Weights of a small GPT-style language model, trained from scratch on English Wikipedia: 8 layers.
Each number is 128 + 32 x the weight over the matrix's rms, rounded and kept within 0 to 255. Layers, rows and columns count from 0. Numbers have three digits each.

# layer 3 attention value, 384x384, rms 0.159, rows 214-383, columns 256-319
183173116141128135142194153051155104098068126089117121166101135076191214106123102178119168141118110117114124074091177161155167143098130147129153118129160160164145103131199129109097136087178157
192115131156071109127137106145108139103115176113106104212072206174114160129198027115179076140111093127171088139112122148118181160105127150124150152109093139104147110117111153161086120133107111
126119143138097074110161178121105142136085109122148096111100165077152130131161080108139091193072094153089111126100104163175080116142131170154120150125049137089097123172117122159133141146126111
121134085130214165124084154110156147065129092140147172171117139150129144083107101119067125160103117160176133141147144122071174102112070078142058138116159135107155114105112155207135170094162083
114108118137174101161091111160053131117154132150126129129161115161143116115110118092096177118133153156133118152124132158110057094203139141211080123118122145092124091166088176130163104141166079
147170168130086086137103072104145078118145166124168098090119078183070132129108169129173172152124095059148156107154165178150119162144118122108116073145134159073128116139091148091131094087164115
115192185144109116104145195158119129097192158127146147063128118158081105127106137158126183114112162128068095131065159143160116099105134134178154110112044125127119079097113197121114159158132146
180147119172160161157143165122123128090099025127147110131174099148154135155109085151118054139136187076101144127183111137122142227136102077170130040123161088104107092158151123154139101082180101
179125153111063138127178107131130100111074190140160104142156148142168152161124117165179192124116115149129132055138134127215142123179149114121135116121084128143108129132141114128175121104115177
128081156110098078137128080143110114136129080163149116116102125116107171098132060142141107125172101153136076128124128183130111150183122088161156155170151119145155158078158160121150113135114128
140121111133135215117084174158116094077129096130116151160157146128091106170142137115129130158165130078109111134110157095185092156123131192125146134152079096136171214132074138156090075129186151
172121150154113093143158110120151148155117062145135143099087159147155120155163093124103141071133155124097089159166060161088096092132158094085143177101101166096147115150183129106169164134141169
135164116134161160110136157089182089154166139094098100170084142107146111116094145165124110162131118154112145160123126168073146136117130140178125156084054115157098140088100143124130108080172102
179171109134131101069164142152123088109118207196075154180059156164203176077062207126148131156105135147186166117129147209184106125115086113135147082085160125119049041132156133076165172121209136
110144084125141127077080126122082073127165138117197134195112112063133127057124152156118078174170154177155145123133161098173132122098182079149119096130108117125152115117133121095102096140143145
113128088186156099098076151132102133134116103159137115079158183164142118135091114166144132167118111156129131063127149151144130125100128183148128149138096177146144123165112154165169153086116124
093208143145172141143089139162146128139169140091121130179108138196130175110158167169127119126127101130132148123157156069171113100138175176101205173120124126135092123128129106143093133095138129
119148142148055114027089165103168119138191086094112090120160179136132139167116148131110180155085165120154131109130150098176148096099057022118147143130166112131114149065123105135134098141128109
104078115162176151103125114132141179158194125181120149098161154133140113083082134133118077157100122133134158161135086151073151108144091141116133108210054152144121114130121111099108151112119134
146213110110128143096124138089144114119147182111129141146114123065123136158087145126111136136157152147157142135150148128071134136155147118131114145122107119101163156162079086122100140169115145
155162076180105153101097131139102112128177128162144166099092151079140144146081141123158117083111114122112076102109145130154153086066153118144109132132191141108173195095137107172116157088079174
154091155124100105111088163133085096145172150149096116168063095140103101143139110152087095120109146118110113123175140144075127095096116125119092112123134143096116176113142118119122154142169121
105144150125079158126083145152095099122137128132110086108181159108136100109097084139115128159126158149166101113161144093099091146136125161130073134131135096126140125148159132068113098120128147
041131094101195165111120122099117130113119132158147154151194118179119133121087168115134085136105113149141151094091093170129109152164161151107109189168125111120097150174116141152119138137191153
141110090130182125116091121065179071173100128137111136137115084080162178095123167117176097132133144124137106083146123120105085091130185128089172120153112105127159121161128116165175068077141115
110113113139148112156117159152111093102151122132180101142094077136063154111134125107146120085139128162134193130105106185160206120159136136122141129114184101152110077082146106123174141088141114
087074113089111154104181102118135138097151159066076097179089078106096138090148118137176116091154138128156142112132130131107125104083119126097156114134089118175123065112155062110099117159153127
124140157124135142141158117091113078146117069190158143106141191130124099139168120168121116124128085156137072053128119149087110144068155097179161097108187086120119153102117097157155121114085147
100102144131116163109128175153098151127128129132109110125153096149163126170112058074129125151127131139116162024116150165149084108034098169128173092098114130157136142141115140133169127159086125
148077099133125097121136153123089115089132084091183191164125148157146119075079123111111104098178135161163121116096134091183107125126117116131157156041152152092089128130123164152147147151120143
119187126065143116107155117108141098131127091099100135123148206192141088178175087139199130155130096101160138074114134135131176098147167137057118077167134160113083113116080110121171134106153094
142131118182192136100144077189179052152174165129145116096106112126139107157118169132140132141154144154118104081184087101121163052128123130102169090107078118172142126188167167143128130130100163
139128137113105113128136144105076071083105071174200196112160145087102155141181060082102182092166120104133087092194079146119101124147127130163167128158108083117199102104130132084166099062174167
163142120123073170082065194082153149171160142170047142076118097084156157089140097155089073126076133112169191065178146170192128084093068163135159143139152103134135079156092129065135123167134134
155145154144062077101122147151108117066084132140138147102113144143157081127127122154157145123129089162122157088130108122136106127109156168106193144169142085102152158065155117134133063135134205
157120087140058073122144138098139102133120156122091154163160180119104138143158077141125156160060094113109108154099141148189117122157157182187172108119161123145190112140100137130112054105170097
098138126154163159139134122091105202137162173172112148105159142152154135057113165172097120118157152141190119100137121169090142211111192185095145110131149103147126138171139033129089165139058097
144124098109143120120143087144115130111173085148115153155171115165096109081127146158210115095108167163101093146113150134142183116147161174147135116106123128153163149135132088118164105167143133
176189147144129047140112113155137092143094078130075097154157179161119153117125080181103112125144132144086086135126128116117165153120138072144173088200129118123089116098133100108116135102068125
177124125179120095074119114162146100136119132152131150127149153144105128172170132101106078135146097171110141090087079094153137132101158154075129158090169091106141096154184186075111092131129142
128174141164141186143103156179166173128140145140166167106116156109157183128125103098133176150135095108079105115132103148145180155079113157133141109163141142142076075088123128090139075099115096
093123134129145142155069170108160114131182120161132110161118136174158092118092099098125137114140153108190081091105080120168139171101130117134176112060189183083094114125110160128125169066133148
166168114139180170182163168199116067110177144133148078154158088191092163150148183140122130117108108145166067140147160179109159145093117113128140181140090106104142125098081132106101176151089116
048100093164122136119105110132143126158065123056134112111141134066090130106138165195131117117052165138155180114129096070140157154139141127160119115159111115111200143118111124071122106111102149
130145117113151166143107161195097135157102121106179133110084128120163126120129130124094122135151141118036138133188124097110129212147125106114117136067123124144106161157097090120165166110036104
145088142161152127146129096187204104166088168118109119109130116203091067051119066115195137166149091156174120112122121152150123143111143153153144100096113137181156123118165139179176169135099134
085121085133141160139158126156096163115151112141106196074122111194111156177151116106160070111074099155079159108103132077108099109114073148125150136114090078157134199108133197135116143106140133
103113142203114136141122115140150129089082109168181100100105183173134076126079138166098115130111187179065174137178152118176076164113194086153111102201089149084147108165156105114142140138127098
141145099120108141123128131073139184169090124180116107140153139163156122185150122158115099151123129119105114158149102169113120141159160105145115107141123134182093097132145125163116121102132100
106101160098108136142137164105061123151179146138110153186161168131132172138148142099104144105163142144113160100142183174060086106109129121139128130122111148133107068127109074082087138148123177
113090143110126116067133172106078112199122165118113125112085134127129145110135140146090111138116114075175152130149144153083093144091101124175121091187176116127098124132153133150112134132074189
095153108113143133136094119115063122165082119138165147173078115103061112180150073131139135073166181124127127111169146165123085145098105112139125149134171166133125088110155120111177184161167093
171191177153107112117075104107110107181133090153181073161166160137147092187109203122120160126146126126077077149152101102159084125116237152113149077209127143174103182090131126156117164129041133
095103169100148196113156060106089163143096145135067107115105120107127133169072147176159130114111123146084134091128152104120082131101142156185090085104078191083105222110196176116127147152143130
119161106114093108133113097152140119127180139106054135075085098136134101168147146116127090119121098142132138156156112076134133167167179093128097141133102088115174129130087094101126061159130091
093147078048116113147129157119094059135150148102113114114135125150148164109136114063188191154094113082107148127112131090162145097126205106186114190086155103145144128143115000097091077127149095
179148121127117167119163163082101137121135087142136140200072137167145113086107162101134215173120139094101180098106076127169137114124075146118134096126145130177153101139110137143183165118100102
132118133112127124109125141110110069095172111212228103132164208146127132093103079092147104108109088111077059077108105154074082181096131153127137166154171125173126143142155156123179098084119169
104170169147132118152076106161127193067150135130147097168129179156118108157129117103103118104087179101137105131128120078146093146125132150147163139116149135119136129099112131132152148096129169
088078090091121229104114071156144139193137101115087158110187093156110102192083102161183118166124102151174154087092112101175101142183194135081073078127159053167126130121120109126155176094171082
172167116152130164195102140171140116114126167127165182127126149077135149127192077135088104147093174126130162149139133143114187136162173124085065126075189122150135138091107147168107130148154149
120102134156148120114140157087117127089091097062126104153071119098203196072148167141137115149125133184127147090175204151176131165104115127096154163118090100111137114117157129115155071101121176
164139158122094125144161114065137127102111121109087166160146120066121170115147062082131105098175139129124119130204143152068077080142137175171168174086118168139120111123132131129154179155100106
059165132173194102147084137113154165135124097137144095108158135072099091108092136199104135161136162176167156113157088138126107142090069111191158163135128154157112169063067117170137125095177169
149147090117067155111152187116110164176138126109104086107075099188094097162152133076121085151093059106049124127166125104101160137127062157093195087082063118135110139150132109105126102187128198
155125133141138101133207132105151169170090117119109184137069124151100158110085167152165115130067188070182144132127164073158181085135118086121122082136157128159075120132176017075162150135157155
165114166141138132110093147167112177135148091144148104127119148209115121062109130129100126111119137157167094176149134184106172119137162107124111111144082088151098121138066119152169163119115113
117128141094123138122155161149097148110129186073134145145139137171067114171145101090120107177177056027135105126112119118069133200126174049154082134151113118107141102189185148099123160130156118
143153101153171141147152108143126087151109116101122113101119100212167128138084080100204103131116106143169123150114132078146131166111157068103151198107121110118117141045108085139123141163069144
081131190122143119110181159143087099178121159155072170060098115153175150144117077133128130090120131117097141160104154131109136115115116097136145106121187142151050095121182164129081160091105106
108108127108076155113109107133063151086074123106062166139162128155126097154127122134124145092134147131118109137142127173107104126171173124118096178137076096130116161115062154131145142143119099
145110085168187186165157131132140149114133099181112145148138173126150064149108117149088130165138123102167152147123146149132173114135040131091193132109164134148122106121126203186118158091113060
120137168157130075093119127142083122131076093106150130108156090106098120109132102073117216151137119131124136184128144141120175063149127067145108120127137163191119146085134093209103112116098105
078121138100192125163083068153062175153123148100173173117129095090082117055163102128144146158155165153215137077134127180132145147123107163159082178105145151106130105134153106079107184115153149
097129157073076156148104134184158130122106111110134142150154079130096155130040200068118087160127116118099076067162098139060119176142132126143187158082110164126097148145101121106148168094122119
128155182141166163154099095159126096138143139124105118084140186104104037116170089126148136193145062113185128148118069116091078128119091145141041063141174112103117066080147123174113138101154154
125152161144088109145100195056164147149134118095164137151113150081139162106138097154114172112079084129149071093142138129196182080132118152145085130128118109167142160084179081082154090079179164
134069161123203191124163076130164114156128118146129022106155147130100131145119144081182133021132107143132090166110083124087099170131121163088126099143091179091124113129175173108138144111144096
125150172145152171142149148164155132158156147142142106115150144104156153118112142089126116130132153160156107070201117122151128124097155073131112130119207082132058067134123165129127079134121166
083119126114156146155120119162137083147160159112143117188149126100134148175198162142157202140138140141095131108116163111167058092132133101130081121135088146102116159139079136128106126118155178
173128126160140152155108117179177131122115114155046091156116150096062191144134130084149135140189133136105102124040185127157151140103103115196213135092097108174123118136167190081131173116100152
143126184102127123131155104125138127107112138138149174174202202142130152172125137173086079127199148116134125118146122132054143136019104173128116114166080142094132160147110131146163120125096114
160133145118170177146083162202016150114131094157101211136151119105136132063161141033130151114175177091119160138166129162133167120115109108180155129118108090105182097109105055128117086132142139
164102158181138093203079150188059071224131060095138199129122126104121136164064083098124104152093119135106089096141084121098134088109133101068103133117062124114076145167075163109127053208179057
143084163099089092152082157114156132141071145064195133119129187126109176125156105084163093058145057135050086124112147164134165145186144104157091099104095133163116186152179106141110125161135126
144114117143121136105132183105047123071115089122134120136143129125069111130157133169143112091150127105165088116164092082063084215117145105166125155111120159097173145105135138064061161181072103
222171164116090103182158145202161125118135070125155100169164156140127105075102191125151132116118112050168115084129099125109159154126209197159222132077168135062126078150171090136108138110060155
162105121086125149158151152105180121105105111116061101124116090087081180108140109182143141166084160117158154180132133058091159168186106062197142060112157142106069135116118117138160143158096072
127141055105142111126138135136074118076149085131135075146163110107033147128145105120099106155061115133153111083100137077139078164101151117179131130019075134089137178111110179159161129125132173
100125108101151061106134148063138151183147184051218158106077157132122148117115157185113082115107108078151126151163103101142098165104117103141148142190122113115139127180129139084132104069095157
039106116114106102147172104101131114153171125146128131156164081151110174129115150152139124207151149121075160153115097163175164143166128153083068147216120131091173154165096093120118162133151109
117122112056126125076089077085173114096081119176126151146102137128101141161070103129076189099115153109064123101143097109106115059117074091124120086107124123146151151133166151187170069121136191
098091111084111189138194100108186141168127084140164110117119181081049120175127126040160123133135076153119108190095098155150170104093152232155129100180149189189076120078145115089063196139107104
073124169152090176209102130175165091151148171142155112144091089086105146079111112126131085123165085167118082104085177086083155102134073152140131127150131095172056159128116147113109170143118152
148198138106146085179184152081106069142170100120193166092145117079155120115126181133124187137183106116140172155147124124144100129086162125122116081127179182130100054154130075146176134166095100
079090050137128155071103103110095121107087091099141153107133184141135120129159135195075122142081162144146143195126113092135138148103137168171167113124135181173087138108167086159099114158096133
114149098100130128126124176150122173141128176136165120097109170075138109134126075141164128108175108126128177103126135148106051185091076105126186071159186126189154109148079138123173103138128072
088126138127077139198139116076179112101166099136187082106108123099148121096151099167147172153133126145087100163064126117135157148087169074115142110133154172118114123140068171182133110143099078
141139058149100134157194107129103146111087144136114061144105122104138109168177176106134130168093134091123144090117144146152178135184115183106182101101122146157117201177142169123109090090094085
117187141111169094137165113121062110140153154136109013108139151131094145065087140116121175177158152122170088145146150163071036127123135127110115054087174150144156114146172075177178124138080151
105104112161149134145110127175109098134068170105107101114100168151125108116081096140130102096126113121131096107135091140099101160099152159096127156103140135086073130141086161140172084106182092
113134164139150165163132171139117171160113073125215152115179104140138148083137080126085123107166109131112084186190162087114148172092160113113094141095145103040126100131059115135130111133131133
063089124067130146166048147105128093122140077145115198152089078134146084077142096167109166088131170091095179165130104185091112124165083162125088080110132098117169099110063110146162121114083076
101133138184131061138140151194102154130179125095147148054133090113124194134123069095157056102096154151103165109167153166168131087141188089074125184109171065140172108086125104191134117134151114
122106127184127178105134124118147124161119078092052110065174121109166122115150141155128095082129169069100179111060063152131080100123151108084139086098145170041079145133119104106084086083196069
144114146091165103076108145133153074157114143115157123102054116092159124101120153132189134186129111120091145153137119163153102198131103164152168109130090156095103104187116097129128140117196127
058094121115098153077156080160118123210134154135109129125176116099094162162124150120127110127133049166111083127144198066112046137083138145098140187118096147107126148070098108148112137118072108
120121116154135173122157182140107131102157151131120171129068126167099192095170117099080154111164133119174118190155062152127136124141161093066141144157139146094093073151183021173129101113155123
130107110054123077243108153146102089133160147105182097145137080079144200167105095159136130094122123131152108192103123114124164172094135110159134123117147146122134125167112061111114083139125147
183119180090065103047206143122122107131118109114153132104160124108163168135156098115166097136160095133091121090140133123088145089139133146133110065171139106129082186102196135159135096188096175
141111112099093124082118124106097154119117075190109126102145130093106155116107067094117102060047185161096059187135139101127168117171104115140119154087074150135114126129180137058107145162071103
157114172135140156080028194147184150130141092165079141094102111149112168092126138092058180084130124174160144112125155174197179114122132141145121200114121106113220097087103091093146208077154186
071100127184121170079109059124135109098134127119164102110157171133119165123127074072137182111130130154149092168099138130088157176126100087140154163118150111131161098097162170093109124091124131
162084104173190122120093148122104112213174133198150120124136136149174118148117101084090122110082110107122190130120126133131112082099089086111098099122165128100122086119094138155139092234131157
102073080141206150104142074163136184157129111131107097068083105143132120170127091071077119093120139119066143172137153093130116160135159158079170101179103125176071193158197118158128180114114166
086112145109130110141100160124144085113121106144143110087141105157156139120157098175169109110163130095077091135111181106171126129094112109126093108069100145129138111135118157093143140115127091
152089172194162156149152099131129081087140152124118139136172125148131073081101239163150137107090083140122128155140149187117072142189107177093168077210074107100132086159111138176110163113075090
187121175140147111100056098145162171130172166075094089129034121174127172178099165142093228139133065110127093091132165117117126117085155085173177032115054141141163150077159155145131146161117155
130181112079064082075154152098122151155041117129111160154153094095092149095140077132114077142104159125125126115175075186120132123190089087134119165171099163137081112151139103120135147117115111
133098148143139078091202126127157145114137093117119170067152129117118117143119192125177121152171111150100156077148178192072068128115068142162148103187203125106118085174170119156193079157086133
168145127124095157178117091103134092066125147186140115153100126116141124085120171168165165182175103161112128144134072127130173120131125067126095110148206147080120096151069147108151136151144166
098165165065189167091081084124104123106157144196178105135167134140108149142096116108117123079080232113148176107124060086139097093072102077147115135091132171174185088157152188085144120177135150
127134105113139092118176103099115172163138042085093130126098101185080094106175129107124153176120156169083126123105113113165129105129098077106132150100134127125109122157118151149115132140118136
111060147106120143150099111153140157150117096177126230170128201089098193134124050122093131065059169033102136131124160189108126139150110116132103183101115136062139095125055121072137168129156184
120141147103160140126154173109135106109086106130131072134088141127140147069151136141125133114156097116147164153100116150072113084055137121183144160076058144095137107163104112045114169134146132
134093113125176091136069080096065159104112106138127090133161117107119129150121114181151096155107183151113144111117106168109141133127126176107146131078085166101197136137153190137173139151086074
128150144110138139182171082183104146177184096134109161142100116150021159081115155166098098102141169085083100163128103086094128104149168151059123139102128165109079114150159164068118142114156118
167130096077163071083167101115093180149120116101120109144110159101151096123094086105157079133148088136128119130109124102114080136156143165130140157161115192127158101150137117156111105094123091
125180119125136173140100134156139120148075161087144123141123119139138070091128132127141173066173158154147102099160178106153106095102174138109117121161095140100175120156079108106071086094139136
084130122151168147132127111104125135177154025151145137138082164147145083104115168144123153156128150130153157176172044145129065168128107135120153059179140138085177103125106186132140140112154096
112150133123153128136169178188128142118100078092128119110083173107184114178174190101079159149161042122153122122089101135123073020178170172114101050143164067170160132140158094130164121091169191
131153144189137082123149115168085108131138120168164102117134103107154101147147151110114139177102212108128146105102092072082164106149139119132129098161143144130114124162113142172073126172171123
158060110123187118118137154081059140114123135069148143152168128115136174140163155127165101126124163107116156135062086112147123095105145093194102131089182095141097065123135154159105166105151123
132143177111151111126187119114230132183152081140085110085125149136102115126107150110092125124114170153172133138073121151121060119055071177138137169133118154086116092120122128155132151113155102
153179149112103117127112167142164188128111168082118161153093170161140095114106107158072120112091125123117171072130103130109131173141113156154087171166126140154097154146100099134163117139098147
080088136109098097090161116066111135198164140192072161128138127117177117117042107137182160101096112099138177095147087173112195162127135138168143077041145123095191121085070122085174184162184123
088088118139147109147127121102146113119112094127139121111066080155161140149119146195141164172094113135122146130151109134206091132083080206185148098132105149164086089105155157081092099075105145
021145128142072089155126147097130139125054081135107151115133120144202105142145183182139166165126183154102128091130171093165137187105051147146113121161159172132145064156184146158166092137104094
202163121165160072120075027121124122207150091110121144082146164167140144101110108133102134142129115116171132030110128115206134144142157165133124123098113133122109132181132160159141095110127130
081140148091164126092115080134168128114191111135128154118158139190141106118208164102123131133175120121117128198081036168122129143092083171087111118020093150122131159154176154172086159212104099
172089207152117149132114103186070078042124134123183186173138120168122157149136115132129143047135123137109065184102163133105093061158133152123176098147120112123168143156214108179162088169106096
136156158135118067164095094135119118163175137146178176227160124190109104072135175056076082123086124077153142144117157127108114112177109131114106102097134136144158111144083164145088117100125210
147150122168171138043149185090102111171082111106167092193148089095170129094125095127117216068162135093152135110070143137155097168120111147130094171107136161128157127082104101138144119154157084
166154152100115123168164140124141098131115124151089114053085109179088133130213136120139053142077173161140115158027121102103141153153113100132100068140170113156089123140155193153182130086144135
169155196154162140075155064121115102143137115221170135158170118167189131101098177142157128149111109154084099212084124125180166114148244166123093103188128140128141213144104140078159076041103127
127192111143154159183191127184124092114143093175058087107151144149111081082137149152088148102116135130098137118166116079104126104098068128132127076156176182126055102116103139160095213096097146
136153140182174154142112118143118105153172157122160108116141123082179128153125005184147080155183115167152168111138103168171113187112074153181224059164102140153094156120148099129081157048100154
149106073117121178049103117090129138158130082136086219129156164154154171131111121187144127173091091139132067132085166094157092108116132163146173101105117141126142165113158134150133099154100146
164145112082158143076142103124115132196099182091163072112124103108161069102121189075080103156124113112133045138116094109154136155127156121166144113198092120104142119130187070119169126155082136
149155099153157084152134168178124142154172104177132190119132148079153122154065083130096152030054086150152111107108102114103081046151159119123173157114154157057168149161099080120115173141114142
132082079088125138132136108158128148183171123166136144184159115143200130146104162207119146114167126113174153111119162097159177158109133198097142124167122109148165089156176137177138105162144115
096168134185128078139042087116092131118100159141109149097136135154146082099131111109134068157142188135166154139131131111176146120093182194184121196079145118154179101162127205155159091135057153
118194103107178184135131065121085125169143153185112177179089151161133103110117139093079135067134177059126155167148149195143075165146074131153178201131173141081133049128086071043177174150152131
175158177107138086152186167141088091102100165073131135119129140111141174155150086131107095086159180116173092026154127148140124165128079121097103090171124042079130098124057106105102107137149097
112174120133250099151129125146101165149112146176125138123120128136181086112123195131136204133134120098090164094171126138086127195102115103129124161118088143130154126145142121156174127089129145
151162216095176147075148126111119081132165158166168081177123159144128124097114122167162181170198145089151238100156167095126123060091138149166156132168152126162105147113153136130176116157157168
058123185091140148129126172145137140153121138147091131117142197184166198119106138115147137122119126191101171158090133130131121101120117060175164186107119155140112134133100108123082142103090065
123125100142134081112093152111109127144136073173136153130173120109170130179083145144148098222147152123102101108164136132144087093144120169113131112139171121138070111068124141138193104157074149
066125120158103085107134137127125127164080179110152124134087072124123164137093062142185173107143132118117120102108148142124130128187073129138202135103120166144095101077164163089122147123150158
163130149120094149098123099127136124120144094118159091092108124187098103081172144118113114135135181083093047108122078126098169155127140165114045171127121156147070102189177121178088138068164145
149093106048161105094111150155121104171084153101159140098135119103094125098111135194090155121156120119098114072117121106071144154084119149096128067105157111187117123080124174108149135138102069
202127157116185119096148084174109116087140170155162070082136139160115136121118120171155150205124168114145168103085143106152044169079155167167142090110143177172058151089144114130079135151141161
135172109076131101056153158161094198159149173148146139131111131126102080166137132150160109111121123172158126069018112150100179158128113122105113130181114137162139124117140178111113141112187177
139093154175091109147115174120135135111160119079102159168035160135116157162103120122157095156141224097142133120175185142091159173127086140109132162124107185152164149154165067102151121046149179
032074116117166096130067091158156125150137130072106110129109108088154196132122092131180128153112131104182164145156171148109158119144114133146119121154139173057130146153168147155121150119136156
134205164140133088119213126170099116151154186051072118152088118137157068127157104057115134153177083118130082161110148172048107114202146199176058150120135108127151112167134100108141125105175149
120085094089043102129172083160116153141160097135174059112132137126135149170131142044143101172164109122141119110114111102150076142134144115191146080130128130127162139089139166157126168074131107
154095122157097128159159202131140090132131121081115141133097109116179110135148141124058128180100158107073145100142132138123100153124081132145107191165130129114115114159162133076144145048134144
098108140127134188186162077162099155200101080098118109150097120098114119125125115111114166098077153137117093148113132090239130169177141073167194116118100112145091115117110153073081094105052111
136129151146106131185154155154145157137071093113155161145189146166160183153201048163127145139106152096105102116148129109060149133112153158106193153154141169132182153133114081165158133116080051